Weights of a small GPT-style language model, trained from scratch on English Wikipedia.
Size: 14 layers, MLP 256 tanh GELU, 0.989M parameters.
Architecture: LayerNorm before each block, learned positions, biases on query, key and value, tied embeddings.
Training: a variant of SOAP for these matrices, 130M tokens, 3968 steps.
Each number is 128 + 32 x the weight over its row's rms, rounded and kept within 0 to 255. Layers, rows and columns count from 0. Numbers have three digits each. The size before them is the row's rms in percent of the matrix's.

# layer 11 MLP up, 256x64, rms 0.14, rows 134-240, columns 0-63
097:099125108123179099096109053150112141144119152182187113184152141139109199121088134137140103143187123163133052131148130194096179154092099084184090112139148157158123141102117115120125137162132142
109:130119119148055119084145181121106109166179182133085204143099140180141091166110060095144157103145180180108082115147137126083110175165141128086145122084094113140134118149109137113165132157130110
088:118107160090121192121118120076144159184158154171140142112113059141174199122121083117132130144129160161125116210082124106155108097126132122161097124089118153162110167121160082159101173177085131
102:104091085204111133112063106084089140150151131116109153184115151210100159126156101148176128120093108079105189106146143090162172115169113149168131119191132126104093137142120111158119152125089104
101:118118096117118095171086139171089100073147203109097139111060129096104137101102168125172109123096119078139145118116162149158087160154160070166143086128100160104103122108137162086106133169073185
097:109082061111148120102181150117171046083130146158063143147118077135085148066118129190130106102147093137141057086113156141120132126151129161132131162139167109149159126087150118119141095121076154
098:184135167139177137098148078086145134142164110097148090099147119135168113170118124168132100097166214088104081203118149133112153115163111205135091136163094117100121153126097135123148146187113101
107:080083126144124134108110136149124090090123156114165069103085182090169156136129084151163127060178164132146169115142172163144149133145173234109107137092160147091148122123165135113135133135077124
100:131129082154152162132118135120128117059143155092113123142147143056118082122130111065159175041104170137126120165114134120078114157145199113149142085100138059070096139142138140166100127136104097
095:128164142086112123092148096077070069100124194164131153129155091133166084183122116177127140157112195091102096139156098148158165172182140081096140136117154168104149176112091161129101118110122107
099:111103102124162161038151171152112156174193156144102163170152157137163170132132106108195186118117083108106155094130160109071136122089135092134149202120085093090129123101115141122143113151129139
091:100177127098212113140102156157131137188125139185099107126113077125126115154118185177117154119106125143120164156072151123148103093084142047155139138119131122116187074110135126157105165131121058
098:151139112093095076144091101050150116141163148155155140136124127127092113163087122156130155163118105147203119139161200190102060096095140169137161086113172092145171143107157125152132121121073117
080:133209131145135132107129130160139150184166127136140083150157173088104165111067107110119142125128120155172115114165074121100189103130064128132080129072119133162086114071075146124104153134098066
100:131103091148146158130154074073105191125138103190118176133151089144087140105124165102081136175192113118101104155100112157137141179112120078169139092140160151172129102080094071169129075137120119
098:130107108098078148060121126130144138122128139100118075159092145146128154112177137050134106132142137075129067096121139133115158147161159138194110113134138102123182134154203096176134129198070095
100:195131113107091132077141104075109072161098134205131118126157172159084099098086136129127164087128060081125139047140131149112152119174112145123121166141117120174084119129134106122138161167174120
107:154179139057112156091161143115126147145175184119128191133079112088109148146181150150138122135126131144057157129119122147172125121160151129103115101050096156129094139120157144131204157170129071
106:120160064178138112155117136156100080123143192181068096141118165147100135071110136154157125142144106093112100137151131135138132111163123136099016115124108127125110227101128160119126154112129150
101:186109156108113131098127115101175147025085179206112113095148139121158026138100161148117126154119075117122103138156154131137152161098119122082156177118126134158146135109105146132100120166120128
106:109133124123112101094109119121108099143172096138189107133058158041098113054109152112200158141145126108126104087097147152158167163145131133112102075141133127091175146122178180149112122185108136
093:146070131104093118117157135107088100121131145143125166133147148116130097161064093201134143079158157123148120133131125126174134208132096148131145101166050059163125097135104107184147194160115124
087:143140111098190108109123101045133139132136146104117096088162096139113145147081120093155132061134132103189148125161133132119177049092127076126067101123158128134161058118108095091108147089151139
096:159140103144100214159109164155104120102197164128138129181144157136151131192122116147109141123075074130102111125113180110190114147157096081137084157106115145068166108133095110090140152135072140
101:198101091124129149104114087081127101080160154088134132167126134148103171149127115102132159083178091074147102166156164158135144077107093143198123156136137112131111160133054121173159119129171068
126:120128153176172084151101096133151110138098172118207177107121099094089115175088104081132146170165111046104108129127125126100108149118112095161146164117132139141119095110154083195136113189112179
091:179187130123107096101165167110116178180144112173077138102116136109147144142127098158166099060089112167104117089146120144110144058153083133083121115108148096136155167103073168193124154105150100
118:087095145204151138171054110134069119154102117171115107171074101124105149074131129098171075186130127113121107132154134132159141075066132122101128150125135097104140188112122090119178128150111169
089:171094164164146165093108153099122157111145123157109109100149144082069080111131119141113104162071115144176036115155183182181116090141158140145153094098110156113138135110154065115152130168111163
101:158119139103187140094119137104136109125158137111096146127159170164119138131142100144176159165101197157064166181108237115108124137073132115104107131123169084118112098102115121124129087173068139
090:127112090111168134105041077106113114120179109105115190132157150134151109123125133191130181138043119124152092174176138124106093159113116085130103157156128169159110136169171149188099128145144105
096:133158092126126159124173111129092132181150114102131103124142103109112110104086104150163106183165184103122084158137165066158174070153151106147094076104122158152119055091074085118164178101125137
119:064112127103169128153161103088195086099144156147132184133098165147154170050111138156140139155110161103080089110099139160164141129081155143136095124169121137164080062144136163120140170170102118
095:122116123100143094119113069103210122098159143161164200169128152167193130086073146105125158133110171131137166086117153093144084185109119116073124120149117116121074148128096086138156171095123101
108:153079104116141121135137127100122102115180132154116165084075191134165146138117159126085118153180093089104152049196115118154172078140177129180056131145145111138118086109143114120140172146139166
099:083077100229109113064103094083104151107135154140115115139116140136134097152072111142080106112141127139167110163101133174148091149157166126194110069075133118163133140079127137134115140092131179
090:134104105129121096078116170110113174119123109182120103088160124111148142135041110072084084046117097125163154121106155175133159160078084137099126135172166113156138101106202133157149103141140127
104:110056151161180165117166113112131075103170129137174133138161129131084130124094083095146130116156141152138136107097158142184108159090181103128059185073132154146112065111090142117120150156068130
095:103098132139104189124118100172110134061128105115158148101127166141188162135129083132030157106149137141135117117128115127126140168120215108123059096133171119094162113170121126202102110129105132
100:156083126208142147111135135167099163129093101174088102191106143152069182127121094154158121120161096077178131129137099112104053135161115151129120182103125165106162153092132108176128140123175097
113:119144134120171134146171113102130152126084137076100150113100122136144162054143065151148125143068179121091106133105180120172107133092147144075123107103111051161122096090111102097177149125061088
104:079099073116164120133136160118076137139148138113092120200082131142060170053135192150115159152145190141114109144134085140152135098143140168095158143086107138092104158076146146161117129113081153
106:124098111126152179117147137118117100052073139135124152178170110137156164103144179115160115163077137114189101133174105205106170104100111155128129119124124141141158129076054141164130158114142065
088:169122103133121131066197107167090136119140122097137091146150121187166089122115081090120115086169095073123137098181085105098110089060163158119157100166119131058151102132147096102094105138107139
111:104076069116169163086144065178106081171138117096133131079127103057119183134116099118061070123161118090115152158125145099134115109149160176127130147083157130164143105146166100107138172097115116
083:094144126107199167161058139118127150180131124170084190115120078091160122167126164116096125144115107140129143095224135152113168133112103183131092138144132078136091157144065119102104121118098138
116:122153142133159098085134115148111081113106188130170153113134089153138168160095106187121103091159159123148143176158150105161059154078102131105153110103166158145097116132188137190087153198155097
100:121153166122084145130160150184179149108110189153105135157129146152162098100151102160112152128136157103155156130186114133150160144153181169096131152173172103081134060080129106075041117141134114
099:178123085099179160116152165164181107133145180108158159148073123121111085119100121068119146139194137112071121145163120126137035158140131154117100133168131091126156108116112127174115096122072171
102:059087118125115145163146087094139099135113129177157149170160175101123121065106143198105060149103141146104080134093059176125106189134187134137092158103121121159114077126128131148106130122148121
086:075127092166077150080100149153095122107167162174123174120123158098166167116159108123104151138157140148123090218100158075164110173123109148153127141096079149126139156060096161111162114176143144
106:133139110151128104155146080108057128124144152197136198111112118073132106171082168077125143117139149147104112160107097065121098160103133108199187095129091156101148085149159114123145113131075096
109:171129177169138127137136060205093111164102112158157073166075162100155164109121138096114140117136105109068123147148153119175064128130130176142120102081117113160067128093127125088168083148126142
099:156157116131086174111160162195120122120149122150126164132093161068086154089068144135144173163125130186134115150104149161072126121088167154164072166157105181136200179148119134106125148134120106
111:049160114097096119114120079085115087100157146178141124123096154137083122148177201164174142155141123087172091155118108160133183139109176151181146102099111123118111107112155151091161070151096141
094:123076165145082127160136115143110174120096124213173132193146111146151150104098160117151120133126088101191113101135132118121149126111098092117105179083112153160175144142133218084115173164136089
088:182132173165107126100112084150068148105131106117130082162135121133107145106138145087100139148081152161171077064088141163170163088098126082111099153048144161121115083145106164162150122156178108
095:119192086104089141115124117108062137116082193148133188127043104154125146132183153162132106126098143108103174177135093138096110156113165080163160105119134098114167176122103161104162111147158155
109:156114126082105105133126130148117179148145161149105152105140048144122129066181176139111122162061134075187096089164148201101129156140150113138176115091109167183145107128140129174150157152128155
104:083147105129128107135103132074097146104085160107137140159142127161169120115069114114144131099177141190107143111101164125205133079090144179113147182113140040106189155123133142119102164151081105
104:109098153166212087139102117094089139157151145105110145092122141121118099167148107100111098115139140095108123129178153067124113172168189148128070090142088063196161086105131108125144142164133081
104:093082104138145162183109144102096149153127128121101129120088133164161165083065104117092109184146164084120150085097132111094116131073159114103098128161124086090133163064116157168129128074186185
109:190146069166184169190142113133134151127082155140090050153115123151103137118123129132170177130194114094102156073115134142142125098097140128120143177087133064116167179104119086102159134125137147
105:104110121100104165129084088086128158087111143189125148165092150130111105124139130146131113125160141052136119132161085205162153143144196137160185097151151181138096177088117143099133060090127135
097:179128116118105069110128111114128141117148110124117179110135113146133097069101126134127138090125154116166168205148174046132116079133126148124160090178168095143141096123081214100092167141086115
093:192099140149073170107101115059092127160155129172065148108145104075112104180121108145095129117135194133112157109121158139126105112107111088111147139037145122121122155126152144108123107064173084
086:092151127180122155122119163156155148128085123124160175144132098156171121134081120177159124132133061094111104135156132113190135138189131142121109193076103085160085113095042125126182151135089134
101:076063117079133105134123119172115129102174155104135091139072155122156130102140168162108163134155095141133040117131124085147125121082150129128106143070200140140185130129151132113178135117062176
107:159119116134094152174189115140097109080111159130126081136103099123092149135122135132092154086156104052111176111205090095169141105119191121171088137135200117071105145139135122138140087130129083
101:157071112123154140074095098150111117145116166157115108123112097105086099114160049130152187097209161112160095050165127154121116146087084158164160148111167168127098083108118155133144109137130107
100:147140111170106157156117121089144166139165166203167109090098128063095132157093116155143111090146125124116135193161134070127108080114102080130152157110165170117088094067063137092140119090122104
102:143099119151078071121139118193111211099083141145095091097112098125180154117105145142124160184158106128141117088161091137136150160090184128093130136146218123093070159118115126128126087132111140
095:106132198121126169135112099107150149157223150129117140078119161119187073175100123149097149093142142123156128112097146104085129103127120151044151073134135148164174152148108137144144108175181101
098:124115145127094116126185152082156030177146098156114137154111128095170171102118119163110092156130025152124145081146133109099091151119153159130120176089188073117121125129159128113142109125106154
104:132073117200113160152135086069134158111134108170151124166116152086088180097062083117084189157086117135119135140137177135166114116091151114198119135138156129158127169133180108179133120103137111
110:089110160163074115123115171099080100180143165092150125063119115177157153119120123154093136097160128077109079087108149156173107113052133159145099115128143048093154091136147119093114153098153110
100:107088159177117143198131143124097102126099142048098118212055174118154130128122155179116113120119132116110123110140077122137133097099170137161105155108135150144128097143073127111116171093047141
084:083150086125098128103064100056117142086125126164090137128134167107134118182134162115125117119092085130137170144138126100173210150092170157065158083111124133171166111134134117139105105202096114
102:151160125155076078125096062091066083121105153182119156159120109129077130160130121093147062174151156131099138112162159107084122140114105169099126164106176103151065151168163170136157147141102145
102:102172097079108114191152142187085089088140153153106136160178167102114057108093107159147143145147135106088110169175164099114123166122102177156091136088150109118175073126122171138123163140108166
097:161164111105148134113173129090146116147082135125101097125102107087181096164160134111087102139170117156150119102134138177104223070098144153086074105091150138073106100135075108153143112193110139
099:073137050147146137130106143091107110118116138120138126113154131175169124071082099160165089148189134138213121122150095132149128094123178180145164086112151079121146123046088128118105155150124114
102:162148151142157117142112085139192126109130108143205143056079106115193144109106083162080143134102133125159149126182145126145108111112141160070111078196160152150113095131144130157152092113133064
091:143118111166079123186128126165141121083112170150131132143105172127131171151134156113168094151090035127131127082166138138109117197126181150084139155077100165067105130138131097169158163098081120
106:133228135123109111095086091115153069087131165102138187097138134116181113140085181151104124122126091114113137086135134114128134141125130168116130125194102148091150153122063083125081200136158110
096:096132159095140152114063146153135140104145135134149182153112166140054134104155103128139176135057167154085129122147183092144158154134183134111161070152126116121118040126075130138161178149146124
095:125177100121146128144110155125151133162136171148113131113143147107203176149085186123099149065135091128091106118128084180138135121079125166104176085103040151110161116075101175124119168155138095
093:107160110167143126163111117128129126129145170150081119157142156158134050203137142090122135146120140107165120091144158165060118082156125167170116173089122077124122089179199146168101121170108087
095:118172128133103172091139148103123106188122140163114130165129137104126092116147138058082202136105121154135137159109199154044146104149119185128097147092104154098132164108125132160068101142080087
097:159176150092135102099145068101170075110142099110093111118152151115073148137107103173143086106074190094141122118161203135161111127119155107141148123101134103107100116215183126124138132145129064
099:163125167191169128158107055159090132080075188108156145111064116105140147126150126107177147096103159155075166140151119127143117164124155119113091078066097111129101105123170126098144183101112153
106:122174084103112158147058150118137072143082138153117144140071126163164082090123123107079138163106100120215146154189139107151145119132121126141131078148113173163160152062106108133148176107111089
101:156165122151163089152102130189067100124167101149112155157071116147141158171116116098085145142139139133107060129121139120145125164170127133060104097172131097169119117075105156096197058103106116
094:159154072103103125159089148137160115168147110172119137098095190125118144163062119173028144176101159101100157120138142094085110153137160079151121099160147128154111147118121165145149105091169181
105:127119108112108153142139162161125169100170081155093136172123114184099185124142166109128127144122149087174063129074112148187063155178128131143094104133150063088168106096131126155156150089104177
090:137153079115105122150063104090133116161123129178150188154136099075101058127098151100136167182143106118049146153099134140107147123126086163159137108143106046120157111137152087174117113153102093
100:109095078169091141127102137099065157099113123164124122214111122182099153095143104148078152091196160107099128132096078134206099119128125129147148076171132121139131113141076163134121128174162131
085:123166096114149140154084175145039151132112149140170091162173113140147129084160119127170153110128174092225108144115137083101118145118139123137110107095147143144084219118096144096130132145080133
104:104125099113118115123081191099134126130175134146084149171155133097122108191120115148080113126158159132133183138155129098065099127088131136117099166090099200129166107043151146151149183082094122
091:103196141098103192164135144151111083124103157213153091107082118141107148140107066152122172065102145090131166128129160105135157139140083100082118152169138100145171149169149164170116104103101114
110:136105094101134136129131156115132117114074156159172097168124187112104122137087098157098123108140166167150177151094100073130136186130213087112110180117149117081183159084131110187107105090146099
110:128103141166103080110113140145164119120115122159172095140105123082113140131072111093081131089136145086186172091122111169138044084146149152149139164108148083079061079118154141175154098131179128
098:092112153118134123050140106125144156120147185133152143136068123084102122089115215084160140132142072115122183099101110076176148097167120106173131119171160144084116087116147141159133178124082119
116:142123134183128112090194120152150130111089143109106128178135134131123182164104133108191059122117099127095119146163184157127165125115160108115107110151154076093108152134084086105182094183085060
106:122151083138108143179150115174090193085122144172129116127120095158099160054081130109139081139148120085150151195157066098131113095096120120079159102149118097175154131130142158072173138132123172
087:091167152097146141120176094114091106125106128076130157100051126077128098138131187066053124094087182149185151156137151107125134182125159154108107158159172114067103128135092118109145131127125132
105:124134128134097084105109102116147116146111150158126089113104120075076122104096154118183063128177147134119112081060147168165165092122175111127093118120201070130132090132160070131168146119193137
# layer 11 MLP down (transposed), 256x64, rms 0.203, rows 134-240, columns 0-63
087:099182087150126194116103146128174076167152168174107054125174133121127077098106117117129123112066099211145133115120160128153072134082131102188097126124141114170084122104133116095126129129125106
105:046138122145116103114149141100157189120165135112115100046076080112170159179100130128129157063131131142131057126117128109125130105125166095168110097162093156131103164075111104166165103129123088
081:176165172165105170176179164150148118117091082136096103100153152136113129166071148060150114159118064193124106082121161164115162108119103152109153170109152157126139168117153130113175177151164130
102:158099132085116130158137096191118162045122075177132109117122160101086113215102158106113145154168164130109087165129138139054088110149124161056134104095133109162138144113149115116150099120123156
099:070163148085160133095145103129141152108062105127166108200127118157152133115140120111110115125144156154083162159088137123125128171090209059131148096134156117132112180140114119206097154146185151
098:117152164073093134106039125116098116148098077067133103066157174131125121096099109099115172133064142104093142152128078146116096139081091071150129153073119102105120173165134121120141149128165100
097:144115097110153127121166110069191131133177130069180093111129157120144108132182112099153106124129183061117117166116146161168109115148143179115159130198167085092087097155097139115143161161120072
104:196144142162110099094121171106162095094124127097116122120106145069144129150109154134096161095082061146097130146120178110141094156135139082194159104098206103111115147127137124222159101141138138
099:180128143179125128154137095140088146118080138131114108115113125119075157209154137124158151104129120152121163136121146171224151145059082089126149108087072134205126135104149143108116145126141074
103:114119160115106131111149166148081089120059123145163124128115077123131097209125102142120095095125137044151174144093106115167089181132129107160105117150166144193107146194157148134098126094095091
097:138128131099137161110122155088190178111134129096126059139071111086117103148136133119076147121189080138162079129142105157113117164141114064085033142152144123163141120145143111186083139113125162
086:149153161137054129042161148127117129100143151107116067119155134088101161115097109030139124115121102189107094125138119114126190107130133150095111127079164129098092148142183171156119170115109135
101:096132130115107156102128149175173150187133121155146067110130157173133119168169131091181163127092164118091106118076136109157133099150115169178117118129012168121104148140139081093159091131118145
080:100032158075151143130125115104154144203136162124070120093140096164154155145164138126138142132111119168106118079054143110083122148130158094158141110193133144116158143142181159156182153150119152
078:113157101121115084099123100133098094163134132137179112158157157105095165124120111126094166101117071243114131130102071120139107086164082112110139125145166130063069165133156168097125079120110140
112:151147135119160123075104115120076096182137109124161140109134048190102121160170114090132074111096133128137163124156167116193102119129098145113127055158085180132112135161187128150161181111150147
097:101096139103108154125149121105050171167172193119123098147162088103173101144127147189108099161099215167122110171122110141134124139056095113149135082152125118131101129141090154129173136084155155
099:109119172115142086096176141124095118048135109125139088117108102118092174162112077110153185109139090132126128187098148128063112166165161135152204172146076097149120107167127145143084129153112172
109:198198157124179116176112111143146105113103086078082160096151093126103149122122157091155091094095090099142121136132141129085176156098182095112166091100144116145166169168123084087168095108157135
096:126139127131099102106114141121151111074106118126148140201154169139071094125081140128085095176123062187139137108184106057171133133153130119109125120151045158115143151155090142157096109117082173
098:174152138108156124166156147169108164088147113132105182186107140132118138122161179043147099144060158068170102068138099156118107097124140133087135077153137117080102098175134148108124158116168140
090:162126123101129147142086163150175115115118165156118071053095121122095151102115096107106146136104131141115140118095090073158101094108181110162193119169103141073139141135149151076122064118142214
092:155100142089091083146089137189123119101137086136094116130099115106134141181129186063124148082117097174174120144109131088074162150173057140114151100077098141130126081119115162058121162127105126
085:124096186120182107114123109110112095107085125179148096100130063141120162119119158120118174116236169147147087160180119161119120125131126078141162125116113135128107178108200140153115110094116183
119:211105162165154121145126115137144171171162149116132096096159139145141074028107141169088126106156113038157129130113129081156155144152120110093117139150180119155150109174113114117113116094152165
109:086080182132203128090124143095122120177159180177144205106114117134144104130126111148119132062141070167104113087098118144174162161182121149097148145139123141131102168139116179126090171141109093
086:101208161122128176182151086139149138126208100164120125161083122147155139120123162136138133139164167146121110115150132089155122159115171077192145093154114213129123111094181131086144148120169106
127:152171114136109098179113161094105088119113188152123169170123113088093148143143081095101134154115115212119137066099167117135090155122157170084095163123126074141091123096149172126144111063086107
088:112113144106134152107108104094117101161132111103089145098124188125165107126157069187095184118131210194134142148137118105089109115165103140153157156102114047121098086114131074105062099135146122
093:135116138135112085125125138113086202148140182143137140153126141109118070074102175085109074111182102144110108021143110148190148095102152099160131125142123151099079100112154117113180119127123167
091:190151126153157123145105112130141144168102117096202083119067132122174094114149039089122133101152144153097150158118101115084086090140145096192118125112145156106062138080110126088111151090111153
087:151125173122129087129099138107131110110092124192154123130136210070068130151093081079127141065134071121099143115096152108193104158131102128135129114174147132137138178164120195128183148136095111
124:189160132069156133144113071082105131112121142105127046155128133103106131173133153112167119073080157157160095145059141159175109170098155086121091101096075119087099100127145111143165120165135143
098:159122128133171134128130092122126105149069109144099142162128143077139136187179220099128133106163138150152171157085171122079100123069139109144140105110170094171111124089141076160087112194095123
120:099105184043239160099117117128104162128077148109143098132081124123100077162127093150126107134133100139109177183073113127116137143131136148128111146086103098130124148138110139078139101185170136
108:124156093158131040104158146132107114118112130122157196130154149114119187162148113197102087124106170068154156039158111147104159107174131088132083127103161122107107101130174130143144153115103155
109:140139126155069152118137160089160112171090145120097152141114086180104149138155110144068135179140150119120123137157070159098132115144195165095133157086109069164170097089067077116076121112148167
089:100163149163093080082123169133159144119161146141094100105119146126166144134095093151119219155129181155113103141167104062062079101153088094130167151101098172164158116137129095124118076125096136
100:129123131095119158162114148059142146170123128182142080085139104084158164127105117121081100118086113137093166156100107138148157137162124139179065177079151083152205126139081095137112109084136075
095:137041174094131101117142081148128090148126117090182144150103098087151163102153113151116169123151193147087145136059165130120133174119125087134129182103128084124136122089137100080116105178186101
118:132118158163073078112124121120156098213141145108161215095140056135134135137094162155118176108107137137094155184107095162144110138136143129115165141164084136125089116194125115068142094144137154
085:146072134080077128083098138160111089176174069128083123143117108172168141090142103109166086118110101095123128164090113162164125165118107154085110113161171086130193135100095149090162148136191119
115:170131165126169115138147135103112170136087100142081114117063089193150147193095104109130093097133132127142116141155090147157079120133145132152162174214133141159068177101125158101150064115104131
080:164140184151106123143146116076177118141127156111098151133044168141173150109078118143110153106128099032136197099123145158091107164147137088138058085118153118146112168112126131136147118097143090
107:186154172156121092111138167139157180049161119126152168170093166180144080121167198170128122156159097134140079131120126109150133173140060082110139101124115137070112108100099153131115114106105131
087:158108126151068120138167156166161109109105153118157178062109124095133167119098107138143138159185114115160086180131085153175112081155160084175172090099086144127145104141182119173113138083082151
107:106174126126124082092083111111114126143087138195119096127135130197102107174153155161151094110075086159127182096150105124209099151128100181063121161143113154169129101109137127110085154167147101
101:100217157148180193135102137121078117120172063160112123061152138129083110157091096059126091106134086128115110111090162140130170122113151128167141161143146161160111145104112160136173104144140090
104:151156113146092124125113066084136105142118074187099141135103127147109167170120088133155122110186154089088138077127097079093115114119194142158136178106223106171177102127169126142127121134148109
084:130147100145085090158095130168128117113163137155147096115170120126157147111130152160137139074109088061087180143075119070140123133128201114161086156198096155171099111115114157123168112168066153
091:096093166095139102148128151120112163149101088124074112131124102169086120170101099147060107076132148169036120126092125116131167180134131114071112155166078092116157114133148125090116129117170196
088:112119184130168126123106126131114061108126107127161124109118070181121105049079123143114132141173150161105130173193140105093115119159119173065131178143137109152124202141119112162176137138189139
101:108085107077129161152165131127189189136150139161143046110135072165113122117124105138137159141114195109152112113081113130135101105115115085144184120112111173120155146185098114129198182078129135
099:104096135105102114148120124127164171150163119195147121097191182146161134133164083128159153106158196053094161117100070130113059144142171171120132090137092076112110118137101113131084111119133159
085:023105123142119186150119129107163114128158118146072135173100138115116079161103155122196163148109169100137097122112150123111115129155156154214113138146055122086181145117113151108144140167134143
103:167135093099157136137132161094104098161112113086142217107099168143124145101187127127200113083071118151120099104162133123144104084105207110137138094089135166112103138166192126140129179113102130
091:070146079131064132138145177116117164080132125126116169086147134134134115117034122106106167167077113152130092146154159175122116176079100139140124107142133149192109139151149106142046140100092150
104:155153119089151132143121094100143105127132108103127128161197169163105152170101103186113162143172154158081087096143101138071135046077120126107156108112129156135154138135164115038078149157117153
120:089116153119084107138140109074160198102094120199134089170137142086154089163132100131086150161174110200116136129061121116113119133153161090096147108130149200170136082151087148115133137140108102
097:118108087173144140146113183151153144132138115118123138134107144151107166131139075124147152125039135150092149164167153089094134098152063129123148155124136035161203104128173076093163124121171142
113:124094133109165116193175057099115085125149169120144120123107126179175141147161134075119183179122111085136120125160093144168164095094144118164142155210146153141089153107123076120174117168136153
112:032159191151120103123110161140079129144168153122094125161089093132129141139129158139091109152188064137158086120172118065061112126190072110105134107115116167155115146138145102151131108113133145
098:120157113088130157155094105143160119099129095169163111109118172129125176084162099125164101092104151104151182141096134134154120192120073104077076153149195157106097144167057111083146097135078138
100:105103102202144122129184093125146129165151158095103105143110069055120151070168168067107118138170122099139084131156170153121180145105107169100145144106092171106087113145182141128093094125107137
098:077152136145200127106148238112138105124134073164157127123127117177155128146116111149129170111049113076096101167121082103085140128118156122110126135105090151141119124112125157087104107173159184
103:086081085108144124138142090067170146128096120095193144084092109103176100124134134101177161107128140086081146087141164129129127106046199165133149141160137101088128129141121143149182133158085153
091:080085133109085117125131111077184186161164175135105052173132134136136167166179163125092147128130185147116115099094123174130099114095159126117116127151124109106156127198100120105070122069138094
109:169099132072145083148113125137116148150046134102097124107117191140091134163145163113096192149097120073114157086058137127116125183095192124168152104130120101199128148143140137136133173110104142
109:198143131091163099149064084187158128132125128126147141120154119110121157114090166117126111132043120111104139087072112124141130069125077141172190191118077152098131123159140106111099130111181139
103:180100111136145128176160175155103140169106110125160048126143132109078116199113110138077152134149159144168093145138087103138164120176174112049082129171128110164139147147089077145137140095105145
088:070110151147128143080115121192137050141078122109124111147055145146133112128158096069183094136099117131150133149108150140120123151172076095105185122120045077121125138141146169163110118156132156
090:170093164145086151109150114160144109098126103125116112074053083192135150161138110121159082128112081179164148178114185117100132151129129073186168120125088115105139179189090145125115112133158137
105:111094160131159091149119132154209181128097116153166094131108143152133123135148141089131108106084119097143160160020125183122073151121099110066151097105148166132121150117138115134202083111137143
090:143100093119127170113132135191121133113177191101162146088160130135124104139129145111103157123157213045134116099132142168157136105065127133073141158177156184124122149135106115126136171140151202
102:139182148134142165153093125104117077176161125101123144110110127168138123139121154099147146109133123117134116114127093098070167167098103078110144238131158143129175121093090174151079134148139036
096:096128129188159109145141167135104107045121139119098111136057100092119121149121136109182100128075074177133115146091177077122137088112148162168104135148115150073089135075156113144076120077139115
097:185127115083141125108152103096104112119095141178114123145184159139157180105116157141083173171158175073164146162118112117188103127155062150165102129132140091118066065109109149082133170111156128
097:183091161197178114116139129127154122146140055127161061096109106106154144135164159076102097154080110064156109093113158099111135136147182108098102148099147114123117097139161116164155099120168193
126:166139119158157092159129212123172107111142148155107094109045161111129138132140123076139083111138102166180136102109135147170085150173108059137153110167154110140085161110097131152131107092122056
103:090156126139179106109165113127144091104084111152194159102145141155089094153109170130092067134137089068184150116118169137078145105085139199110081108136105104178108143154135101106139185105149160
092:153127144132124108077100144180112146125116130209170160115077115158114197142179070135120162097120127113102160137119125137063104046122100115127138140106147114111085131120107204098103180134096159
094:113170172120090113173131126150088157173114172151114160126167106117121158209123077168134179107177158128099093169148167102146079117121114103159101081136150171129116098124190128163174157133108185
091:140070136051143147131136186164174107102082177106124159111115108181119160099096086085126111167182163128095197151080129119128157143135096061132136112092134103105122070117154131110120107138127081
101:148117124192053085144101129125133134141159159105141147144149143082133072140078139082142135083155128101104061138089157132148154100155102088156134095107152061208092142174087136104103165143145128
108:089123129101091115081121109155151054140177102081107183160030152160084144163160071106200149093090117124111113137186139144166097158124124110124117106157104114122106128135114148116132122166115089
108:070185115136100159185131133155098149111073107058158090149139124164097137111097125097110088130160141139140135153114209125114094118139167113124103098163181127144114172157155115090058124176144180
099:062081119119097082093163168135158082096093122086190130133106103154111092155163152192112118128117171144145139127161086123143143106100099105158105179121185149145102097177158177066101158136151116
106:079077147111135094131160139184208092134111073106149148121063126145155111109154119143091153143131175058072184117128102121085120097142109109138137090147076156137141086164180144081102143134136126
091:138165106149169138168108145169114111120125134062183109124138074175141107179106155080130129093155109123167137157102067083155139123154113047097149099119080135159106143109108128143169200118154179
105:110122138119096127137135126192130133204134117162126098166109140140157192096085065064059176144130129089131112070198143147148147101124115144102084144093112085148136134105098155134139113065140101
093:138121127136136127166108120113105122147093085105149042133109151190194150176091147108148147086161110169060192151168136141147131132100145127097130099076118154120128154050155094118133161089170128
104:106095108140175160103148130109115130115170105146172067119136067180117173093138194093104088042127114110128109158147147150134087113142091107092173154087170183138139157096130085100139143089100139
108:100107140151175152085186086157136105070120105131139097151132103137133054106178080133116073177141098148186109121138091117120152142130193162147084117079119151136201092132121102150110122124119181
085:176062106144150097117161081105135171071108119063138168167110106126083158101168164130115095123144155183112091126134113130134136117112107173125117159108072191121093157147094122156038152138113114
101:121127113111139139093143158137083125129135129141127162078118153117078120211065123161181136092168145119091124123195144126136174092091114121143145187173112199163092163083134115178069141144125132
099:108117129064146137161168088115112139093154077139124157117116124145182102151181100157087137164106125167139214088113118167156097103160119187152147129119085110123092108118134158163067054108127092
095:120130151081106174153140143040162070109144106105071156125080138094145130096100101128094131182133132105153141073165166121106180129138180063132114070117145131151141165106126172152106106106077139
094:097093196093115138137182143107157133155111136080156151159101122094122071082144112145081107074131146179125163117136142106134144108153161094172143151085089136077145065088166152116126063098179113
103:091091086118155116138150063192116113155118107073148134149142125169112088100099065166101177107102144138145121094088090165182116168111073136138111105121137062084108171184154123100131154161118113
088:134106124086120069096104167163109149096152134160092092148065131142193121125130158120161135145119141139164122158121100144159091132101137149205128188122113166140192058136100163074149156138167077
090:134099119137155089088076132133153135117125092078123178151148191157130135074098157159126173101139083217117174140134166111100105100100157114124133085158216132131145091147154134149133072142130164
109:122108170164134112129156137135130115099163135121181111148143091112116079116105147100125145085135086202147083109129122132072165116094200148104172113172132165152128162139183147091138031140134074
107:137175135152145141185160141139111101124101132106119114131095139123090091123114045165098144185046131199139103177123120120064086113122161114169164129126141127105151063159111145143101079165153149
105:131147123139124152197160146165092133138148104094128147157112116108124147136152137117180154138127203135143227150140080153030098138107106143138136090109123058112052130111143122131116105096125151
096:129118122106094096115075132076136099137152116141129095125101062081118074185124135127198097129165133098109105117136135094141202140126109152142139162102119130127168158119121173149098128231067153
102:153089138055099153130137169090123110093164089129148131135126134095130106139181094139172150131161151112113154126075120138103124129030174082156141101165159098116061132162165103133169192106104116
110:191157086115165124130130127108160123134118148134105113131104156097159117109148165110073139099121141051136127157180081090105082149194210103111122091122172147147101122140155140185079104076102155